config.toml
d_model = 128
seq_len = 1024
doc_mask = true
Each number is 128 + 24 x the weight over its row's rms, rounded and kept within 0 to 255. Layers, rows and columns count from 0. Numbers have three digits each. The size before them is the row's rms in percent of the matrix's.

# layer 7 attention query, 256x128, rms 0.182, rows 179-191, columns 0-63
104:116112092121149158111124125128168185112115159142164137134142122169099152133166186124107130157130127126117132116142128136162125122132147121096114122172166113148143176115150164121178126111138120
066:166085130122134094116186097127124103145120131159153137137113127127113099146099121159156125149101127104104135156139129121165101126129078138119096120153096090148129125131161137087132133135095153
084:129136155118103121107114115142113109137126141193132147148101146068131124151128107139127111188128151104114129109139115160122069110174168130122170132125165098129113167103129132149143140121153165
098:134158143091133111156110118143131143132142153160128153115149149116087126134149121159044144147128132133103130137133151140176091102148137076119108152122155120145173176161132133089187144151116117
102:170099064083149134122137134128098102129151113122101123080136129144135119140113096154130067121143139119143140121117142159140109089124083099144140116167084124090121127123072079118116094117130090
106:084180116144117129090139104116110155152107140147100151155144106125175108148134088167147100134126148146128143161142159108140157168139078165170096107173112121165144106135134150096096156113146091
096:151087101088120115092142153115100158160153108121096140085112128148165131155135123118079113124124130129124141108148148146116085099118099085154111073150076146107124093085113137121097116100107142
096:139111100150125072079136135138101147081130083140107142130133125145137131100121127116133171142142129088145122144163109097115118144095118132122121068157112105103132070132128160104135119134097084
099:115096109134104105116114153107138123143121159153130152089147122171175118147113107118165101092142126123130105153105130090140171109113113132105125128161089157090084144115138132155115100102106088
096:069132118139148135108078104125143147125131170143159120129131141162082097118145095133131129148123140115097123120079175108152143125125187097111151188091163124112110174160168139112128129131171131
109:128121157119178120137123097154150080136107162129107117063135096144139142124170104137149097117109178128129125138121095165149147112114119136117121123131176151136143106151126152150123095149112121
105:153127154123119152159140070149112139158113095134097120083137156127088110142137151098115139168087132144162122149159151146086119139140163086136083127094110103144141095145131130119134129141124082
116:159139133127150105127165121133102126111119151113099137113180162103104127115152166108086117144155092124136113153143114173115112127085087091171109072109095121121139093117115112122104126125160158
# layer 7 attention key, 256x128, rms 0.166, rows 179-191, columns 0-63
102:089166162079094133142144124136112114154153143103139145150118079063156140119115131146162158119188171110135152128150143131134139100122117140153160135143110123109142107156105143161150164080094167
066:101161153124117110130111155132155111188159120133126124160154088138131102120140124142117101136131110085161087122124109144135162193153196122133101090134147137144164132121102132145114139116151100
087:133148115149152116124080154069114148146135161104109132144123127163114095108161145125125139132107112146153128118153130138186164116102115098115107096125188170119180133141120108124106172098121145
095:102113137118072161172149143111112130156148142153144135107121109128135091137096150153143133103169167150143105099184123139150149102126151116166174126125138097134101116135059153151139115088130179
099:150077147122145165112091134128166116073151149112125147125142127132162106097144121159138133096135120144171132161131099172115123089117103137166164072132123120116141135130091155088141133101111151
114:124113122119162119096123138118115135100137124120134079155136166129115161101165144129145160133063101090113129124107101195133107133145133091117132166141178126114122121170150159129147145127119142
084:134121156173132103142186133090093106126138147113103156125130152138158092107121122115121179119128134159188141174112162139120111090114125133127138136104159133170129123114074140128184144135138135
098:131101184120138157128092120093126140098104119094113148166129107148164173134134107130117127091122121132104117104078152108102091127105125130079182097129137142144143101129130132118142140088159158
091:168161123134149141129137150121169149085092103106123081142135109118127116123177121083148093136108138126118191139118118132151142135169111144120122108160163147093116126082128151128134168130110152
094:164134096083118127152127131130123158099113136121094147140087090117166132121134151122175135101149117121114158102137100086091130118152111110122151125137153126155086089162127162097130120096115160
119:136125111106136101109166146149109164163115104141126125139128105096140125149073133143116085118176088092103084124152168116142130128142173130168122106124076137109065107146104137102127163123114086
116:102140109097132098103122108128143123130128130135157121142091088111113104128124133130183143111125159106151129148149139114150138137113124133130111134170134111151144131131175087105142163099139149
102:117155166152168124111163131124113147175134132147175139121142185118129113124142090171124138117109130145151112115148142097162133135133095087116149133100116104127122165144118114138128144137198130
# layer 7 attention value, 256x128, rms 0.184, rows 128-164, columns 0-63
106:135112106149117139130101108130118128137091134166114148083152170147085052124114134168170083103158119172135148141149123133080106108144132141127119134177141168138142161122120177110062109152136144
084:086162139126127137129117141159112116135073171167125137102134152108077108119141139138141146090115130155124141151116138177136141108176142096166139157117092115107119125088149119134153107119106176
092:131133131111106143199163116147154168133122179124163117130125100110106145137159157108128142096101092123161127110123131128118157060120109082145155145126157119088141113108117132116119129136115158
090:104151136137115150131098119118127115149170114118124108082144140149072092102098134127154142098107101126091106139120122116145146156096146121127123131138122180136133114136146155118154148115109142
097:123171093117136141137128101129131127126141087127125131109153095182126149117124127143153102136157137122172142113159124116179133127081131088185111104111131148133131113131115150116103182117121177
112:135143125089150096137112114120117137198117105146121125126177168139105162110099099155135136161116098115111147119140110089122114100113141098149110166105084102136142157154135143145108134100122128
087:117109098103136111134156141142145116141102082090129099094154107118135107112116140144132108116118106122149134101159123131149128127113145131131106119135086147114121095190095124141178169121107085
105:079104138171129134166109161120184108176113167156135109103119141121120149135118156117127068101145141142169123133137078104075140113100180102116127121157110104154113119109126156153136161104123146
087:110127126102147149123158141133146110097128155194114115159153135131159132126149174110117105138124141143124123112128100151129141138115106107148095125133138116145114087103131137111147150163134121
094:125112108158165146082151161107059124129126122113145128132121192171136183110121135124145101148186133137080140121127104126105121156107150186120147127117136138111135123124164098129125152148140110
088:144150120106087110156088120105144133102154136104136133113104078110157124153149141095140119094124133147120151117144109119159115088109152126126096109153162155147138123126117139164118138120119172
103:145140129052132116145119113115129118125152113153139103109092185089149160127129125125125103132157156059097160102106120111106124115129151123132110160122130153104128179143113132123103122123187111
096:150116102123141108098089169137119140182128164111135128125152139106142131190138121156141184082147107115132120128121121114146108155138151102113158143092100128171153128150115077144150124155172124
112:164098123140122127133165114136102148162109157113159146098140122143095107103139107133128103160114120146118106096152172133111121092115125167147131165159112120084088134095124095060122131146121157
088:161118093133120156142138125115110148162087117098156158160153139111112163134117124123147154141104132087121140155158129149116140096099138195143163074165149089135129167127100160111116122113151139
099:086118160104140134124125139124138168145156128086137125118086140182065139123138130119145183164109104121165077151151148129117114146121119144075172130125140097100092112139150124091138121136119134
108:118159126134154128123125094167081116142120109139123115118144090164123115121119142147099144163126156171078152097111146175128157124122118127150125196155085158121156128129089125130140158192134139
100:137128120175079143096135126121131172132151097146126138140099108105151114139077173162099156085141128107145117117147145151148130137133178106117136129152121082133141099070110141143113110123077106
095:103109128128129121178146128119128116140091159112179138130160132096105112143142132108161171162139132117131100145127143140139133105106112119168140146120163148082157125163147133151125101087144157
112:150133105104154132141125134134124121140148120135151157187137146135208124147088156125109127140137115152136139128083133177104118130158136149106122115186151137144123099148084164143107154101119151
092:138114159102134117092138106130132150099101144132086087152110128174122126150142153097087149075153126154146116139107133148199138125101109073148122112137094101134100113129126132111141119164118120
093:141125144139100081124145117156139110150112119109134124119123068139124156164107086110136132162126123116174162128169134124168088110135089141164178146092138162144127151126112156144116136132162136
097:143147113119110127140098162134121127108106177132099114135094163101106139124177137105119165094176131092148136097140121151131128127100118125109124163120148116078116077156140129139125124141150105
103:091114165133155137121113144096121126151121137169150161124121140095099103083097174124146118134129127142112142145135179120129146157138127105111133172134110115151149109127133134115117165100134140
099:099145124131139180119127105110109175126138084170120121137144142186074106103121160114138130104123096133121152083152107120129130083105114163159154124187093157126156109146100144117151142144097174
095:115117121172104154082124114130115164179130147121117173125114114143079132163132118133143139109123096126137099144164177111138153143128126092129156136132099113108097135041139079141114107149098137
088:156120110137149124133086126152171151088155083108088144145140085105157115119156149127137107108136138135135076108174124104156151094072125124095095106137089126132075158154123149156118137146118084
102:121116042121146136143154120144136123143103100090102139145111136154138150120138083127160131128092156177081110129173079132167106143118161109128177113128109144100121112115144125128097126161119140
081:130090114123173131157136116101099106117142114163132136141158105182137149140132139142112077127133171133115132122117111096141125188090154094115098116130094168156140116166094116136177152109141118
090:142111135072159131137081120110107088121110131120093129124113144147113123147160164104165074135132143132156126131153135111198129152117139120158121127120114165103112145111145132156133121116158151
102:107095120089130152112115131120115126107143135146145109134080114113100107107122148104102138100120151161085144113112147120154142166141092116105140166112119159172112102143153123158138172110145182
101:086118158134112085125094130126150129138159112162126140152129119098121118115124127093095126113125077135121113123089134159114122087148121121085127107155141109131115123145135122140121102115105085
108:095140160117106119110145109139127142117112148155134142149142101140087111086111123151101156145087131136142147157120109118072100160136102070175117141147161096159147107122099085149148143130139161
099:111122098103146120103100100105139138071130132171114105115101180151110159137138100107114134125167120123119140159121101102143130121158127116172113122146115160143115151127153173108133165141142128
099:154108138126106131131117140127125113082147128143124125153080143138099099084135180083132158113148098122114119126075129120130167135124141139128110177146131151116137093093134108112139106134156078
090:131139084159105128109126135113136113104116117149127076137126157091114155084082099118087126144118153131077152128173139105112140178122138139137122171129144124112111154100150122126102109088115112
102:114142126150141096135148109133094111161124147086121162157151104123099115105138147099140137167145100093124092115169150130135120115098090113144159159128124111134103136126120124112143122137119136
# layer 7 attention output (transposed), 256x128, rms 0.16, rows 128-164, columns 0-63
108:141100159106065157137160098093119170133139126160098165114122141156120108149114102187151159107144122148088109145131120117106110084108106100112150138160147134107129119099133113124110083148101104
083:130140143077142121144120140183140123079104150159134090135089147142112106126140105141124117148161111102143090181144125108081137140143117124133151139157081135160115076129157125159164136116089118
101:157127095114130129126158141169111108091097116160135106134160113112102152138157143134179122119161131111124097121121070101140113106127091183137120114170121115070142163131147109109133107088100127
096:145135100103149177166139131133132144117126107155119087123107165128095124093098121132148107150148086127134117164100131100128089099115114133149142041163108086067130122111173126143122180137090152
103:088166108092160173133125128121090138120071131143122151162142095093114185101115109145152152134128093135125127125122141093118109097099158143164116120108180094099148151174143130135132131117100155
118:113157118145121157110110136133082138187126106139109136128119112170136109128111077190126104122134140082167111147126112095144108130149133126121136101074116141133138112153177119176126066155104167
093:123149094157151140123111131142126135106135138132145126164154141058126148152100153117101128149117103162138138097157148112151155139120086168168143159136169107138110166148142153119110147155152140
105:121135167150118126125178161164138129076128102169130115135149142117136099127166089128108166110108122139146089120166100090137103148122123136141128153120122146131112093130148140143067107062103091
087:060182166122165131122113162098148118076110150110131162136141100083139138121147153135100155154111117140119115079133127119148139183128135119135092173098172155176105161119117156134111125117136143
094:126120123112093111096110127133135120154149130083145098122122126123151125178102117132100140110110124119131107131127135181181051152151142081130124112157152140172134137149137151121101132100152147
087:140125116082132165135138117079080148115126127170137199138158156125142125079124147159120150110087126159121130126141118097134151115109108154121133147140162116108140133147071108107132129144155148
097:114114145138094145132109113144078148175137123145107160124142115118130168164147110188083125104129137155135118124159106192120112104128149131095132105095127145118143173137140082144132114150155138
102:072104072125086194137143149180133090145133124109107127116074128115163103190161119135103142085139135131152092120119138148159134122141105135143141139096117175115085141112134116144135084147145148
114:136130150144151102096092110133114104127134118085109164102173104130114117120129133167116168072114152141160106146138116148142115134114132158133165181180192129161146076119118107137114094161129111
097:157122145132108140123111099093070142158150093108162125110119146144118166108131127094155151113119151143080136129142148105152137145142140135108130110123136105164121091148076146145172128144101126
092:133125133148159110117136143147166111120158129080091113090132142113125121084150112102147150143149150137125096153086135115155130179136106137126105109158139131146170116085162150099137157124113111
108:108140115116152160134084127156107123136087125122107139127093110127139105126079136166114087137171153114139129113137140149119158090130182112119155141123145124146080136128133068147110108169140112
099:118097109120172094113135140092133153109138133100081088160165137127161113138113114094173112131130143148109125095119133135120206163127122129166120114160131135112097094163098139139143156108142119
098:106111146099132105147167113123102143140144094139193111096113104143098130086156123115145125138105148127090120162115151070167111150143111145130104101086129148136145112106124146121137118141112127
101:151105156112137116100131145099097128128111101091139147123125098138157104115054146103101109082159134130122103108098113164165151129116109101121121107116091140167098122176106111136084109105135131
097:087157117088136169116106150146162136098110166095091113164090076104137153136140122126133136126121151120132136092114159116076188136123174152161136128113151154119136118142102138122138107097126165
090:160141096142120168117152147134110109155134123113129161139083151108149149153147106117131138107147110152128178148078134118152124116149154161133121111082158149087119153108127133142168130163103106
102:093162136077184146133114101148169152097085168140165145104131118118103137122133134116155141155103137121125137096134099152118152145082118144156140152163141113172132178097150133106117127140121187
094:139067158108164104126166133123175139127140137159142090117142133140116086127095146116146102134137093102110138124135123112140101139108091111125134099162096143163078124093165148150105132114158116
108:151150119125132174111139133099116141116102099108090138154138136102084157113094133104161107134161127137116131139148150143130109103129119123163153116159153072122138116134135139105165150087103150
094:148088120109193130120142143170152115100129146100097083118145115128115099123145108121152120122159105104144133156121118119131132112101144135152146112179107112081140102121121128132155153096123126
089:127140080143130158137123060091103173120144148128133136180139123093124142124115120097137142139164135198105128069167141098122140110120150149170106124126154113116103156124083119097125156135154147
101:140141110140122129131132127133134158115131124109106128157137132120126126154149070119159128125129145150089136168132151169148099084147165122160146115104129100131178176128092100105100117097138126
079:103158144192121161128128092109115135148123127109147140171122118104107132097142171158088126145098111147121153087157142123110139129148165106136140128045190149108146145157109128121095151114155143
093:138113157109178167116161113116139186103132156158164160141140127121107132092150119107113161150127103099106160156121148135089137122119150129116151115083111126112160131129132145142149163137166152
106:152093152131149125172134156139145120093086125125126148136126136124119081094141144125128092158135085114123156126136109143143154158147099123087143136109153119142134140121147098091160142098195131
106:152105146138152114109152109088175163140135123151078125113182091143131098093121155073121092138111168116153125142118121087134144144123122104101129147130084126170117132139095157097091104135141152
109:094135145150123135116162184151152131126113114125077108116141105149117147092133128158169091173133112109140092094128113155130160121186111102125134136130142136112115122103101121152139124111126156
090:122161209116119151178099128077131157109102176121116153136088139110116125127132128149130137167133095111119166146128143122118101136114143141091129100091120114101137168116136165128136147104096160
093:103093157148131084139138115110185107095110151148149143124136163118157152144167130134150127088103184101127123104153132126102130124090121106130136141137102146171110129120128140092117117091138126
095:133109148148079069129117169132140115123159143096130123072112157132140106150152064134155116108100129129132149121121091110151121170166118104134124118129112152150113098121154151150104151137135121
107:110112111141158132088130159185122103136122123121104171131093113131124141128142104124144131110114133145111108110098178129162122154139145126184112154148128128192099149104091162140149134128071150